config = dict(
    hidden_size=224,
    num_key_value_heads=4,
    vocab_size=6745,
    positions='learned',
    attn_scale=0.125,
    learning_rate=0.00366,
    beta1=0.95,
    weight_decay=0.1,
    warmup_steps=200,
)
Each number is 50 + 10 x the weight over its row's rms, rounded and kept within 0 to 99. Layers, rows and columns count from 0. The size before them is the row's rms in percent of the matrix's.

# up: layer 10 MLP up, 896x224, rms 0.116, rows 511-570, columns 56-111
# down: layer 10 MLP down (transposed), 896x224, rms 0.117, rows 511-570, columns 56-111
up511 144:68 30 58 48 46 46 57 44 56 42 53 55 56 51 43 47 62 53 49 40 44 69 58 37 53 58 51 66 47 51 64 34 65 36 73 58 51 53 50 51 36 50 60 35 54 52 60 41 55 55 37 50 53 42 56 32
down511 157:64 35 52 45 42 47 36 63 62 44 62 60 58 48 39 51 43 57 49 47 44 75 55 41 52 51 53 58 55 48 50 59 45 40 70 64 61 44 49 57 32 37 58 57 63 60 54 46 45 72 60 59 45 44 49 38
up512 104:42 47 53 37 46 64 62 40 47 39 58 59 62 45 47 49 46 60 71 46 57 63 46 37 37 48 43 46 58 43 55 52 71 33 45 74 43 48 43 55 47 47 52 50 64 34 57 71 68 50 29 56 62 50 54 40
down512 107:62 38 51 48 48 55 30 56 54 49 42 44 59 30 67 56 29 47 29 58 47 49 43 53 51 60 49 38 48 70 53 59 52 69 61 58 68 46 62 60 44 22 43 59 43 33 63 43 52 59 64 54 31 42 32 55
up513 100:73 42 51 62 56 36 63 68 29 51 61 39 37 39 60 39 43 49 63 66 39 51 55 38 44 52 35 58 66 61 57 51 36 46 49 48 39 36 37 36 55 55 40 57 53 61 57 37 47 48 53 32 61 45 65 47
down513 103:48 45 72 48 64 37 55 35 51 49 51 36 42 57 60 52 61 53 54 40 53 60 49 51 44 52 42 41 42 55 44 65 60 71 58 37 54 43 48 33 47 49 52 67 47 47 47 54 69 44 56 37 57 38 62 60
up514 101:44 32 43 53 68 56 38 74 44 56 43 41 43 51 51 52 40 44 40 60 53 67 41 44 43 75 41 41 67 46 58 62 47 46 56 58 47 48 57 53 47 52 50 61 52 41 48 35 41 42 49 30 26 61 47 53
down514 104:53 64 53 54 44 65 74 50 51 56 59 53 45 33 37 30 24 69 50 60 54 56 53 28 28 62 47 53 56 53 73 44 48 56 42 46 39 52 41 57 52 36 43 35 59 55 56 60 54 43 52 46 45 55 49 62
up515 095:22 68 59 39 39 51 42 35 48 50 38 43 64 56 54 60 42 66 31 50 51 59 42 52 48 37 40 53 41 61 71 42 32 41 65 40 52 53 55 41 48 46 54 32 44 51 48 53 48 59 77 38 49 45 50 63
down515 099:42 58 59 46 45 44 50 63 42 43 52 51 53 56 37 58 44 41 54 73 37 47 59 42 58 52 40 37 49 56 45 47 56 30 36 49 55 49 27 50 48 54 53 47 54 51 63 50 69 53 34 49 44 60 48 52
up516 089:61 33 52 50 53 53 39 60 44 31 37 45 49 48 36 59 31 75 56 47 61 41 59 59 67 47 54 48 55 46 59 46 61 49 60 50 66 49 43 54 49 60 38 57 64 39 39 37 56 58 33 59 76 37 54 52
down516 096:62 59 45 45 48 44 55 37 45 56 39 53 35 66 48 50 57 59 58 39 51 49 46 59 56 44 37 43 39 53 52 45 60 61 61 48 49 34 53 43 53 61 64 55 45 74 47 45 31 51 40 47 43 44 67 34
up517 083:50 52 59 55 47 47 43 61 60 67 42 66 49 53 54 55 49 42 58 50 53 43 72 61 47 46 56 44 39 41 66 48 67 48 47 49 40 45 56 62 62 41 45 46 33 51 49 48 23 50 29 46 39 58 49 62
down517 088:52 50 70 48 53 51 47 53 62 41 72 59 51 50 54 63 43 43 57 43 60 55 54 39 68 45 71 43 47 53 40 43 34 51 54 69 64 54 56 48 56 42 43 40 52 63 54 43 61 37 56 62 33 57 29 37
up518 102:57 37 51 66 40 52 46 48 57 51 52 43 62 59 58 48 43 34 49 70 39 56 57 52 41 56 47 63 46 46 65 44 58 58 52 37 32 48 45 37 37 58 47 63 37 63 51 55 41 28 63 47 60 39 64 48
down518 103:47 57 56 55 50 66 34 52 50 59 59 56 37 33 37 46 32 41 43 35 40 48 49 43 46 68 59 52 52 28 34 35 36 60 45 49 59 45 41 40 39 61 39 62 41 33 43 43 55 40 45 66 80 36 39 48
up519 100:62 45 63 59 52 60 70 39 37 48 30 57 34 41 62 36 61 44 47 63 45 67 54 54 57 46 45 58 52 60 42 62 41 54 60 52 43 52 28 59 53 71 48 46 60 59 53 64 52 65 50 46 65 43 48 46
down519 092:50 61 39 59 64 48 43 70 56 40 74 47 42 49 54 49 26 55 67 53 55 29 52 50 44 42 40 48 40 36 50 34 48 29 55 61 44 36 62 49 56 50 51 57 47 42 48 35 51 36 49 41 38 45 42 43
up520 101:46 38 46 28 51 74 45 64 38 47 37 38 62 47 53 57 32 58 51 61 60 55 55 58 62 48 45 60 57 51 34 69 70 54 52 35 35 54 55 37 62 43 38 35 61 63 47 52 43 54 56 47 42 30 49 47
down520 105:60 35 57 58 53 34 42 37 54 54 46 54 48 47 49 46 50 47 41 53 27 32 59 55 42 38 54 73 76 51 35 51 66 52 58 52 67 40 60 40 46 40 44 48 54 39 51 61 53 52 46 54 36 57 41 28
up521 089:71 62 44 55 73 42 44 61 59 59 47 49 39 39 37 48 50 47 49 60 33 50 62 50 55 38 67 38 35 53 56 63 49 48 48 57 61 47 49 57 51 44 50 54 58 50 45 66 49 39 38 66 60 24 51 40
down521 090:44 53 34 61 42 40 59 47 56 50 40 46 40 58 60 41 39 45 43 60 33 57 41 56 59 50 49 43 38 44 66 44 40 41 40 55 63 48 61 47 49 56 46 40 55 51 58 46 51 64 42 38 41 52 57 37
up522 094:55 45 48 38 57 44 50 48 50 31 48 43 66 41 53 30 60 61 31 54 37 48 41 56 42 37 50 72 54 62 43 34 42 50 51 66 41 31 66 38 49 39 42 46 57 26 35 51 70 47 41 48 43 48 61 46
down522 089:34 34 47 58 49 55 37 54 54 42 35 48 58 55 55 68 33 61 59 45 51 43 59 68 60 44 42 54 56 33 65 70 57 51 47 64 56 42 44 66 47 25 53 46 42 53 63 67 46 56 62 75 33 43 39 30
up523 096:58 67 46 34 50 25 42 50 42 41 51 53 52 53 72 51 49 61 60 48 61 45 58 46 51 63 44 45 62 41 49 58 68 42 50 42 39 54 48 49 61 49 34 48 56 53 67 52 62 54 53 52 63 43 57 60
down523 095:66 71 47 50 67 63 64 53 60 44 51 61 41 44 50 54 60 55 46 53 50 46 56 62 42 29 51 54 55 55 48 45 37 23 65 57 43 42 43 36 44 64 49 37 61 57 58 44 48 45 49 47 56 32 48 56
up524 103:56 37 49 38 46 45 48 51 48 46 57 65 47 70 50 51 67 61 53 40 67 46 62 29 45 64 54 49 72 57 61 56 37 43 58 37 54 46 57 50 47 47 42 58 49 55 59 67 55 70 43 48 56 46 48 41
down524 107:33 60 48 39 49 64 60 39 47 51 57 43 29 57 30 64 50 39 51 30 53 53 50 48 57 66 63 44 43 79 59 56 51 57 64 61 63 42 39 58 46 63 49 44 75 57 49 43 57 43 39 43 62 52 50 57
up525 110:51 45 50 37 30 33 56 48 45 47 44 56 51 41 30 49 48 54 50 36 65 62 55 49 55 44 36 53 52 35 34 56 64 46 56 47 56 43 75 54 51 36 59 50 50 41 51 56 53 32 43 44 49 63 50 65
down525 106:45 54 60 57 53 27 50 46 51 26 65 67 49 40 57 58 58 51 46 54 54 32 52 64 67 60 59 44 76 52 43 51 34 45 40 39 56 42 37 41 43 38 53 49 44 51 51 47 54 57 42 45 59 35 50 65
up526 112:32 57 51 56 48 41 30 36 63 47 56 31 48 62 24 51 28 59 48 37 49 55 60 39 53 49 64 36 54 66 35 42 57 41 67 41 36 41 48 53 64 62 53 52 58 62 57 51 44 46 47 42 51 46 61 36
down526 118:40 51 35 47 45 38 30 56 57 37 39 38 53 62 42 46 55 45 76 55 54 56 43 37 61 49 45 35 66 51 58 63 53 48 53 59 48 47 25 59 37 36 50 47 57 49 56 61 52 40 66 41 51 66 46 46
up527 098:29 49 58 58 35 40 67 63 58 46 38 62 51 50 35 37 54 54 67 30 59 58 55 37 57 48 63 60 49 68 41 39 56 25 64 59 54 44 41 44 51 41 60 48 62 60 59 22 69 56 64 56 42 50 52 43
down527 103:56 56 59 55 54 47 59 44 51 50 32 73 42 56 62 43 38 48 55 54 40 42 48 35 55 59 60 33 36 49 50 46 59 64 50 56 29 28 42 36 38 58 46 41 39 43 50 47 49 32 49 45 48 49 56 45
up528 117:38 48 44 54 40 51 38 48 45 26 55 44 37 52 61 41 52 63 53 40 56 35 32 53 39 51 57 49 36 49 49 49 43 51 58 46 36 37 64 66 58 59 36 67 54 47 44 25 48 52 75 52 55 27 43 33
down528 103:53 41 68 51 60 52 64 46 51 46 62 61 61 60 52 38 54 61 65 28 62 51 60 36 42 33 61 52 37 59 58 40 39 59 59 52 54 69 48 46 50 49 47 55 68 45 53 42 53 50 48 38 51 43 67 36
up529 100:53 36 40 51 50 48 42 55 53 54 29 67 62 28 50 58 46 61 38 52 48 49 32 48 61 55 43 35 40 44 54 54 61 57 36 34 41 46 61 40 52 37 37 56 40 63 50 51 33 40 52 56 42 42 49 53
down529 095:59 52 44 47 61 68 52 54 54 44 36 39 36 66 47 55 62 41 57 68 53 44 49 56 44 56 60 51 56 56 37 36 62 44 57 43 54 46 52 51 58 40 30 40 38 48 65 61 44 65 50 58 49 42 36 47
up530 106:49 50 51 45 66 58 54 51 50 47 45 28 48 50 47 35 58 41 52 51 38 66 28 28 55 55 51 62 66 44 36 60 66 60 49 65 50 39 64 57 50 33 51 39 68 60 34 53 56 49 65 40 59 44 61 52
down530 097:46 57 39 44 52 27 53 55 44 41 57 53 55 51 51 46 61 60 39 40 38 42 37 47 46 56 38 46 48 40 39 46 37 44 35 50 40 48 53 65 43 60 34 50 52 55 42 30 55 46 57 55 42 63 66 57
up531 092:52 62 58 43 57 35 65 69 55 53 36 69 52 50 47 47 35 47 50 49 45 45 66 48 47 61 63 46 43 50 41 47 53 43 67 50 46 55 41 45 75 56 55 41 58 42 54 62 65 62 54 37 44 57 58 64
down531 095:49 57 59 57 30 44 57 63 54 52 53 62 58 37 44 54 36 73 30 44 39 56 63 55 54 32 52 33 42 36 45 56 62 53 43 56 62 48 59 57 53 61 48 57 43 55 61 60 58 51 63 43 51 49 50 36
up532 095:40 74 60 44 44 43 63 45 57 50 50 59 70 42 46 51 44 42 51 45 49 42 61 48 47 71 57 49 28 62 33 48 63 42 51 41 52 44 50 38 70 49 45 49 54 48 62 55 47 50 48 47 35 58 53 46
down532 088:69 47 54 48 63 48 43 50 43 42 31 54 45 59 51 52 66 41 48 33 57 72 47 42 50 36 33 44 60 55 53 45 50 51 74 33 50 47 54 54 46 37 55 48 53 51 48 59 31 47 60 34 37 43 50 44
up533 103:48 64 58 38 43 47 49 66 56 54 31 60 49 37 57 45 30 62 56 56 53 62 60 60 62 54 39 53 57 54 49 62 40 57 51 48 61 53 52 52 32 61 54 52 47 50 48 48 64 60 49 50 63 35 39 51
down533 093:46 51 47 46 56 50 51 37 54 61 66 41 58 46 53 62 35 51 54 34 30 25 69 32 44 61 63 52 40 53 37 53 41 31 42 65 57 56 47 42 41 64 48 52 31 47 74 64 40 39 45 41 58 48 27 53
up534 092:55 45 26 44 54 48 58 47 31 64 46 42 52 53 37 55 45 58 41 61 36 57 49 46 53 50 62 67 56 42 59 57 53 58 51 43 35 59 44 45 39 64 75 23 36 48 43 51 58 62 42 58 59 64 63 64
down534 093:50 58 33 51 49 51 55 45 62 53 62 52 62 59 39 41 53 44 51 57 54 55 49 70 51 47 66 60 41 55 58 49 55 38 28 46 61 49 69 54 49 43 55 44 45 48 53 58 48 38 61 41 55 53 41 46
up535 094:36 48 50 53 53 30 41 75 33 50 51 49 33 39 52 47 63 48 51 59 61 54 59 47 58 62 53 43 49 62 48 27 59 45 46 54 37 50 48 48 42 35 42 51 59 44 51 44 48 64 61 54 41 55 55 39
down535 109:42 54 56 63 58 53 61 37 39 43 42 55 60 60 65 42 49 34 62 50 56 39 71 63 40 56 58 71 55 61 57 43 44 50 43 62 60 50 70 46 39 49 45 33 57 40 42 51 35 40 61 52 34 38 69 50
up536 101:62 32 44 51 47 53 41 59 48 59 43 45 36 58 59 41 59 47 51 51 62 43 49 51 44 28 44 21 62 43 46 37 62 52 63 59 57 48 59 64 44 43 48 70 57 46 53 40 46 48 56 54 39 57 48 57
down536 101:46 65 52 65 34 63 47 43 54 47 40 44 51 58 41 53 24 43 46 62 24 50 62 44 53 59 45 46 50 49 42 53 59 63 38 53 55 37 52 57 52 45 48 42 38 43 52 54 56 52 43 37 56 61 40 63
up537 089:63 56 33 57 39 49 23 47 62 32 58 41 50 38 46 45 36 58 39 40 65 59 58 50 41 56 53 46 56 48 42 61 53 44 62 41 52 50 45 56 52 48 51 44 57 57 37 41 52 34 40 39 55 48 39 38
down537 096:57 59 53 47 50 48 52 45 49 54 52 47 47 70 40 62 58 51 46 58 43 47 58 23 28 34 49 42 39 43 54 25 43 26 51 57 51 44 50 58 52 53 43 49 34 61 59 35 47 41 55 52 40 71 58 69
up538 099:52 57 49 36 39 60 50 56 46 39 37 44 48 57 48 36 37 58 52 48 43 38 58 47 43 50 40 33 51 49 53 59 32 49 32 46 36 37 42 41 39 47 35 45 60 47 49 55 64 53 46 75 51 56 53 56
down538 098:61 61 58 44 53 50 47 60 52 48 59 26 23 55 42 46 45 57 46 55 40 63 60 41 51 39 66 55 50 53 53 47 57 45 45 35 68 36 39 36 44 47 64 52 58 64 51 54 60 60 59 46 39 32 49 52
up539 109:47 57 55 42 61 49 61 32 44 57 44 53 68 50 68 61 51 57 59 63 44 55 54 50 50 56 48 30 34 40 45 49 54 52 50 67 52 45 58 50 30 50 80 36 66 51 45 52 51 57 50 35 49 46 42 64
down539 107:57 60 47 46 54 31 63 42 53 52 35 55 71 34 64 41 51 46 60 52 53 67 52 62 44 56 37 34 24 65 53 50 57 51 26 55 52 44 52 39 52 38 59 38 58 49 65 61 64 45 57 50 56 55 46 51
up540 094:64 45 26 44 60 50 40 42 56 72 64 22 59 42 67 53 52 47 47 73 47 43 38 45 63 64 61 46 41 45 40 62 62 55 57 55 60 56 68 48 56 51 57 49 39 43 37 54 41 30 63 53 39 42 46 51
down540 101:58 48 57 55 52 51 44 49 42 56 48 36 41 36 43 45 55 72 42 45 42 38 57 34 39 41 53 58 54 72 66 62 52 45 53 47 49 66 23 52 65 52 41 45 75 57 57 43 50 47 33 47 63 52 45 51
up541 091:51 56 45 52 49 55 51 50 59 66 53 54 54 33 43 50 46 51 66 50 49 53 32 47 70 44 53 48 55 45 41 47 30 60 45 73 43 71 39 68 51 49 54 49 64 55 47 44 30 47 51 34 47 39 67 41
down541 093:50 61 56 31 50 53 56 49 43 51 50 53 20 36 53 39 69 44 45 47 53 39 29 61 48 39 61 38 59 65 42 68 50 49 61 50 58 33 58 70 55 65 64 47 42 59 51 43 48 54 42 40 59 50 59 58
up542 103:46 46 56 44 48 41 54 49 37 41 55 39 51 59 49 40 37 50 57 34 44 45 34 56 32 46 45 72 48 36 50 55 66 29 29 47 38 48 54 51 60 33 55 50 56 56 45 47 54 31 47 53 65 61 61 68
down542 102:55 49 50 60 62 30 50 48 57 47 50 45 46 67 53 50 44 34 48 53 41 35 33 51 51 64 54 46 37 46 58 43 55 55 40 40 45 42 38 56 58 65 60 41 36 50 59 55 62 49 58 45 44 45 41 31
up543 100:54 31 57 50 70 59 42 51 42 47 40 37 62 51 55 45 47 74 42 41 38 48 43 63 48 54 47 64 56 46 53 42 53 43 79 45 40 41 51 43 49 51 61 40 55 71 47 42 56 57 69 46 62 46 52 32
down543 098:47 62 37 53 41 49 44 52 41 58 54 53 47 39 41 48 30 33 42 43 53 72 75 58 59 51 39 59 51 61 43 48 49 50 39 57 62 35 49 50 59 56 54 51 56 45 49 66 63 42 39 37 53 50 45 48
up544 096:68 58 41 54 67 55 49 46 56 41 29 58 30 42 40 55 49 28 53 55 49 47 51 48 43 77 43 48 45 55 54 41 52 63 55 37 53 67 46 46 39 41 37 42 43 60 43 56 50 42 54 40 51 49 49 54
down544 098:49 38 38 39 32 55 46 43 49 66 71 52 54 44 56 42 50 62 68 55 40 35 45 68 51 45 56 58 63 60 52 53 37 26 51 67 56 44 73 41 45 45 51 57 35 62 60 43 61 31 21 60 39 59 55 48
up545 099:61 40 29 58 43 48 39 38 38 57 42 44 48 54 25 55 64 77 47 49 49 53 61 53 40 30 53 48 67 48 63 45 50 52 47 50 48 42 48 58 48 58 42 38 28 57 49 57 34 36 50 54 52 32 27 43
down545 099:45 54 53 30 47 25 60 63 41 37 50 58 39 56 40 43 58 47 33 61 45 57 38 43 47 54 42 66 48 69 60 63 51 60 30 59 49 40 52 52 56 56 56 55 43 50 58 46 37 61 44 47 50 52 61 54
up546 091:69 56 44 36 55 50 49 55 50 48 67 50 34 46 55 64 48 54 41 60 48 37 49 25 51 37 61 52 51 60 48 41 49 39 63 52 42 53 57 48 48 43 44 49 56 55 42 58 57 44 60 65 46 64 50 35
down546 094:47 44 41 57 38 39 36 45 50 48 61 38 51 48 66 39 46 60 54 67 43 54 43 46 56 39 40 57 45 63 47 43 44 43 50 31 47 47 42 34 55 54 58 38 55 50 63 53 50 39 34 39 56 35 49 54
up547 097:49 52 47 48 65 54 48 37 51 50 54 54 54 64 57 51 46 55 40 53 63 45 37 37 43 55 28 52 70 45 56 43 68 39 61 48 41 47 53 38 41 54 52 68 61 50 64 78 62 46 44 60 50 46 44 46
down547 101:31 35 46 55 53 49 32 41 51 51 33 52 50 46 49 42 33 61 53 50 47 55 47 52 51 41 56 61 39 51 54 42 66 30 43 40 21 42 45 38 41 39 79 36 64 59 47 41 54 35 58 35 44 53 46 56
up548 096:56 56 50 69 65 46 60 68 77 62 56 57 54 53 54 42 54 62 56 48 54 67 50 44 43 55 43 62 39 48 46 45 54 36 63 59 55 50 50 39 39 49 30 57 37 23 48 66 54 52 42 43 57 57 54 51
down548 100:53 47 47 65 44 53 58 52 57 38 36 50 45 34 38 43 59 43 59 30 36 54 47 46 54 34 23 56 33 56 38 47 43 48 36 40 38 46 57 44 61 48 59 37 56 43 54 45 64 59 31 49 67 57 38 55
up549 102:53 45 45 50 53 64 41 53 47 55 55 73 31 42 40 55 57 51 46 69 53 47 55 49 57 54 58 45 69 49 59 58 34 41 68 60 55 55 64 30 51 48 49 61 48 60 42 51 23 34 60 41 53 48 47 36
down549 098:69 57 62 46 47 45 39 46 50 56 56 49 65 30 62 51 54 50 52 34 46 51 47 53 60 57 52 60 60 61 30 54 36 59 29 54 52 46 62 55 49 50 50 63 48 47 68 55 48 61 48 55 53 56 64 43
up550 097:47 27 40 39 59 36 41 47 58 57 45 57 42 64 58 53 47 54 56 48 43 57 55 43 47 34 60 48 49 48 43 53 34 42 53 51 45 55 49 62 71 63 40 44 48 36 39 55 49 46 39 57 58 37 51 54
down550 104:38 77 42 44 39 57 58 50 37 49 60 51 58 48 48 57 43 63 56 57 71 41 53 39 42 46 49 52 36 56 40 29 48 28 51 47 48 46 73 37 62 42 47 53 64 45 57 51 31 47 52 49 54 49 42 61
up551 093:55 33 36 32 45 40 43 55 59 54 45 61 48 64 58 63 35 57 58 53 65 60 44 53 50 28 43 33 62 49 24 64 60 59 37 41 56 37 48 38 49 42 52 41 51 47 53 54 63 39 50 25 58 69 58 49
down551 101:46 62 50 61 56 48 21 46 43 30 63 52 53 47 53 46 54 65 49 49 70 51 58 55 23 46 51 46 58 50 36 47 57 50 48 47 61 66 43 37 60 38 43 45 42 60 49 46 54 51 37 54 53 66 31 48
up552 099:35 48 62 23 39 47 53 36 23 65 42 50 28 43 44 60 32 71 42 56 66 46 46 67 45 47 41 58 42 38 57 51 52 48 32 67 56 53 50 63 42 62 51 44 56 54 45 44 39 59 42 44 38 47 51 60
down552 105:53 53 50 41 59 43 35 45 49 58 47 40 46 55 40 36 40 37 74 65 52 58 48 60 67 52 35 45 49 65 72 44 43 52 42 63 45 59 44 55 35 65 35 62 41 49 75 49 43 55 40 36 29 55 58 52
up553 092:62 34 56 55 51 50 41 40 55 64 65 42 63 57 40 52 68 43 60 57 41 53 59 57 35 40 50 50 43 51 51 62 45 63 45 57 30 41 56 69 59 54 41 55 46 50 54 63 56 54 68 66 40 33 48 41
down553 090:48 62 58 41 55 41 44 36 50 43 56 59 52 54 63 51 54 48 57 42 51 44 52 41 52 31 25 31 78 63 43 42 59 52 59 54 75 55 52 56 38 66 61 57 34 53 51 53 63 30 34 58 40 37 52 49
up554 097:54 47 44 58 53 55 53 54 49 36 45 42 62 69 54 39 30 67 57 54 54 41 41 64 59 52 49 35 47 49 48 63 37 46 64 57 55 49 64 39 38 54 53 51 60 48 51 56 49 52 41 37 64 57 37 64
down554 105:53 42 54 33 48 66 53 61 53 45 42 46 46 55 42 42 42 21 44 48 64 55 57 28 57 48 64 40 54 59 40 44 37 52 82 53 57 48 35 43 32 49 44 36 53 38 58 62 54 43 32 50 58 61 51 38
up555 101:60 45 39 35 55 40 43 52 62 61 41 58 38 45 45 46 41 52 49 53 57 29 82 55 59 35 49 34 45 52 65 49 52 35 46 61 36 62 58 56 57 53 41 60 56 71 52 47 44 55 54 48 49 70 57 48
down555 097:45 30 51 34 37 45 52 35 39 51 50 66 65 26 40 54 52 72 45 49 49 32 36 45 56 66 47 37 46 60 45 49 49 60 63 34 45 53 35 43 44 52 27 48 45 54 36 44 58 41 41 58 48 27 53 42
up556 095:28 51 53 57 53 49 31 55 50 37 55 43 51 62 44 49 55 48 67 55 59 52 30 60 55 59 56 59 57 58 37 50 49 55 61 59 37 60 62 59 40 35 49 57 50 53 59 63 44 44 58 48 44 58 69 59
down556 097:56 56 43 40 52 49 46 35 49 41 47 55 54 65 30 38 43 54 52 52 58 60 72 60 67 34 49 47 58 45 42 49 46 65 37 50 57 47 79 54 40 47 59 47 41 36 56 40 41 28 52 60 50 48 38 55
up557 098:48 50 60 40 33 68 36 51 40 50 55 45 62 56 39 58 23 59 39 54 48 64 49 54 54 53 56 39 40 54 49 59 56 70 50 51 34 54 52 58 45 56 51 43 63 58 65 37 60 52 47 45 44 51 43 50
down557 100:31 49 47 56 41 57 41 51 59 47 26 48 43 65 48 45 64 40 63 46 60 50 62 49 57 61 39 50 56 51 72 43 51 44 51 56 52 40 72 55 44 58 48 46 52 42 29 39 64 59 51 63 60 42 56 60
up558 100:50 65 44 61 47 39 47 47 43 48 47 47 49 69 40 59 58 51 64 55 54 34 46 51 46 38 40 40 66 38 44 61 31 46 53 38 35 43 52 55 34 49 40 52 62 45 58 57 53 37 42 42 39 58 47 60
down558 110:30 69 56 69 47 38 44 54 59 70 58 39 50 65 48 52 51 42 68 65 42 39 47 52 34 36 49 37 71 52 48 51 53 52 35 39 52 47 52 52 55 53 46 72 55 34 59 46 51 43 67 49 33 48 31 63
up559 097:48 42 44 58 37 37 52 39 67 59 65 49 42 58 34 56 65 60 57 66 60 54 48 48 66 54 40 64 35 39 46 35 54 39 34 60 38 46 43 60 47 60 55 45 48 61 50 59 59 76 55 48 45 43 50 51
down559 094:47 45 56 72 43 37 40 66 52 57 57 51 42 65 47 71 60 64 48 49 47 63 39 58 60 50 50 40 43 56 42 45 57 46 62 43 56 54 37 60 49 41 54 35 32 40 56 34 32 45 40 68 42 52 43 61
up560 106:40 49 48 66 53 43 41 46 37 40 52 59 66 40 40 50 49 68 46 69 51 41 40 60 29 37 51 58 35 49 33 59 56 47 62 30 41 25 42 33 50 52 51 44 50 55 53 55 42 50 58 55 35 49 58 51
down560 099:55 52 55 45 59 66 58 48 50 71 76 52 48 42 64 55 77 39 46 22 39 59 49 58 44 59 49 47 39 69 32 60 48 49 30 53 45 44 34 46 42 63 65 53 59 41 40 66 51 53 49 56 34 51 43 50
up561 097:52 43 46 25 40 51 57 47 38 42 55 52 45 30 54 66 52 51 54 50 36 57 48 59 48 55 43 64 52 40 56 47 52 52 56 45 61 51 43 56 45 54 37 59 59 27 38 45 60 47 50 57 56 42 54 49
down561 090:57 53 49 41 34 64 44 60 62 41 45 54 43 64 50 49 60 71 41 65 44 37 30 55 37 44 57 60 64 48 48 64 51 61 36 33 53 57 57 57 39 50 55 47 37 39 47 51 59 45 49 64 49 49 37 51
up562 102:47 42 54 49 63 46 44 61 33 42 50 45 51 46 38 45 54 49 48 53 40 64 62 58 46 48 45 41 47 41 46 45 32 63 71 49 51 50 61 40 65 61 46 51 38 34 55 38 62 67 58 63 35 44 51 54
down562 087:45 63 40 53 58 60 54 49 60 42 61 58 35 63 47 61 56 54 43 37 52 47 47 37 38 54 55 60 42 37 27 42 58 45 38 21 46 51 38 75 44 45 37 55 50 36 50 54 48 64 43 35 36 54 41 37
up563 098:37 52 41 48 70 30 39 48 64 39 45 52 32 34 63 59 48 50 45 46 50 51 58 39 61 49 45 53 29 46 49 52 58 34 58 57 33 48 26 60 54 55 29 56 44 51 44 58 48 68 49 51 48 56 66 45
down563 094:63 50 33 47 58 45 48 52 57 69 34 37 53 60 52 52 45 43 45 45 54 52 56 65 53 59 48 39 61 46 66 50 36 39 49 69 46 42 62 33 75 44 49 77 69 39 68 48 35 58 36 57 57 54 59 41
up564 100:44 54 62 62 57 43 51 55 19 57 44 53 39 62 45 36 50 44 49 45 41 62 56 49 70 57 54 55 56 55 41 37 54 44 48 64 55 51 62 58 52 48 35 63 31 67 38 53 48 45 56 57 36 43 53 33
down564 106:47 56 64 58 49 63 49 45 54 52 53 76 52 65 45 49 40 59 35 47 44 36 58 43 64 69 54 52 50 64 48 51 63 51 61 39 47 46 43 47 55 54 49 44 44 45 37 39 66 48 67 57 48 48 45 59
up565 097:45 59 24 40 50 60 42 40 51 48 58 46 37 59 46 62 55 32 49 53 48 38 57 62 47 55 46 48 54 42 49 45 59 40 45 39 41 53 48 40 63 34 68 63 43 58 57 68 49 54 45 47 57 58 64 50
down565 099:21 38 52 50 48 44 58 41 41 54 48 30 34 41 47 56 39 45 49 45 48 38 51 48 64 42 57 54 45 38 61 57 35 61 57 51 60 57 50 52 31 52 50 51 58 45 42 60 59 26 47 49 49 53 33 67
up566 103:39 46 55 59 46 47 62 67 42 52 38 44 58 41 43 45 53 56 26 51 54 36 64 55 62 55 47 50 47 38 50 50 48 44 45 29 34 52 41 42 59 66 39 56 42 33 30 56 48 49 41 29 39 49 52 44
down566 091:63 36 53 48 47 56 68 60 50 34 38 45 47 37 47 37 50 59 53 44 40 43 50 68 33 61 52 60 44 56 40 46 44 40 43 46 45 56 61 46 54 53 47 48 43 41 34 47 56 48 45 45 47 54 44 42
up567 097:54 63 45 52 68 43 46 51 58 60 49 59 59 39 65 40 48 56 68 48 46 46 68 60 72 41 48 47 55 53 44 45 56 64 53 41 47 41 52 55 54 44 66 61 64 60 40 48 41 46 43 62 49 50 36 44
down567 099:52 50 37 46 59 40 47 54 45 60 52 64 55 78 52 60 40 55 57 25 36 51 56 65 64 34 54 49 37 53 51 33 51 43 52 61 65 54 55 54 55 45 51 46 53 41 44 44 62 32 57 55 44 57 55 48
up568 094:45 43 38 46 47 43 65 44 59 44 36 49 51 42 39 39 70 66 59 42 55 46 53 33 51 69 48 43 41 53 50 48 34 53 36 57 54 47 58 36 58 71 42 46 54 53 49 36 40 38 52 47 48 60 65 41
down568 089:57 53 40 47 32 55 57 73 53 61 50 39 62 47 63 52 43 37 50 69 43 65 58 47 74 49 46 63 49 51 56 49 51 45 56 50 61 38 36 46 49 54 52 61 44 59 54 83 25 47 65 54 40 50 55 59
up569 097:56 54 58 58 43 29 48 59 50 49 55 36 18 58 57 50 65 70 58 54 54 47 46 43 42 34 39 46 66 74 42 43 40 47 54 66 47 40 41 49 35 62 48 59 50 59 47 43 63 32 63 57 54 63 65 42
down569 102:59 70 48 40 47 43 35 36 61 54 38 36 42 64 57 56 55 67 65 44 49 53 62 76 33 61 53 47 52 54 60 38 63 47 46 59 44 63 65 43 60 58 54 49 30 53 36 49 56 47 50 56 57 39 49 49
up570 103:58 46 36 54 55 48 39 60 49 50 42 55 41 76 58 51 41 44 45 29 23 67 43 47 50 34 44 46 48 45 48 61 57 56 69 67 46 34 49 53 43 42 55 51 53 43 43 46 62 44 45 37 33 37 31 31
down570 104:38 50 50 64 51 49 50 35 63 46 38 27 35 52 69 47 55 55 52 47 51 49 40 36 43 51 59 44 56 54 54 33 39 51 25 40 35 64 34 40 61 33 53 40 60 49 40 46 45 48 57 48 35 48 66 60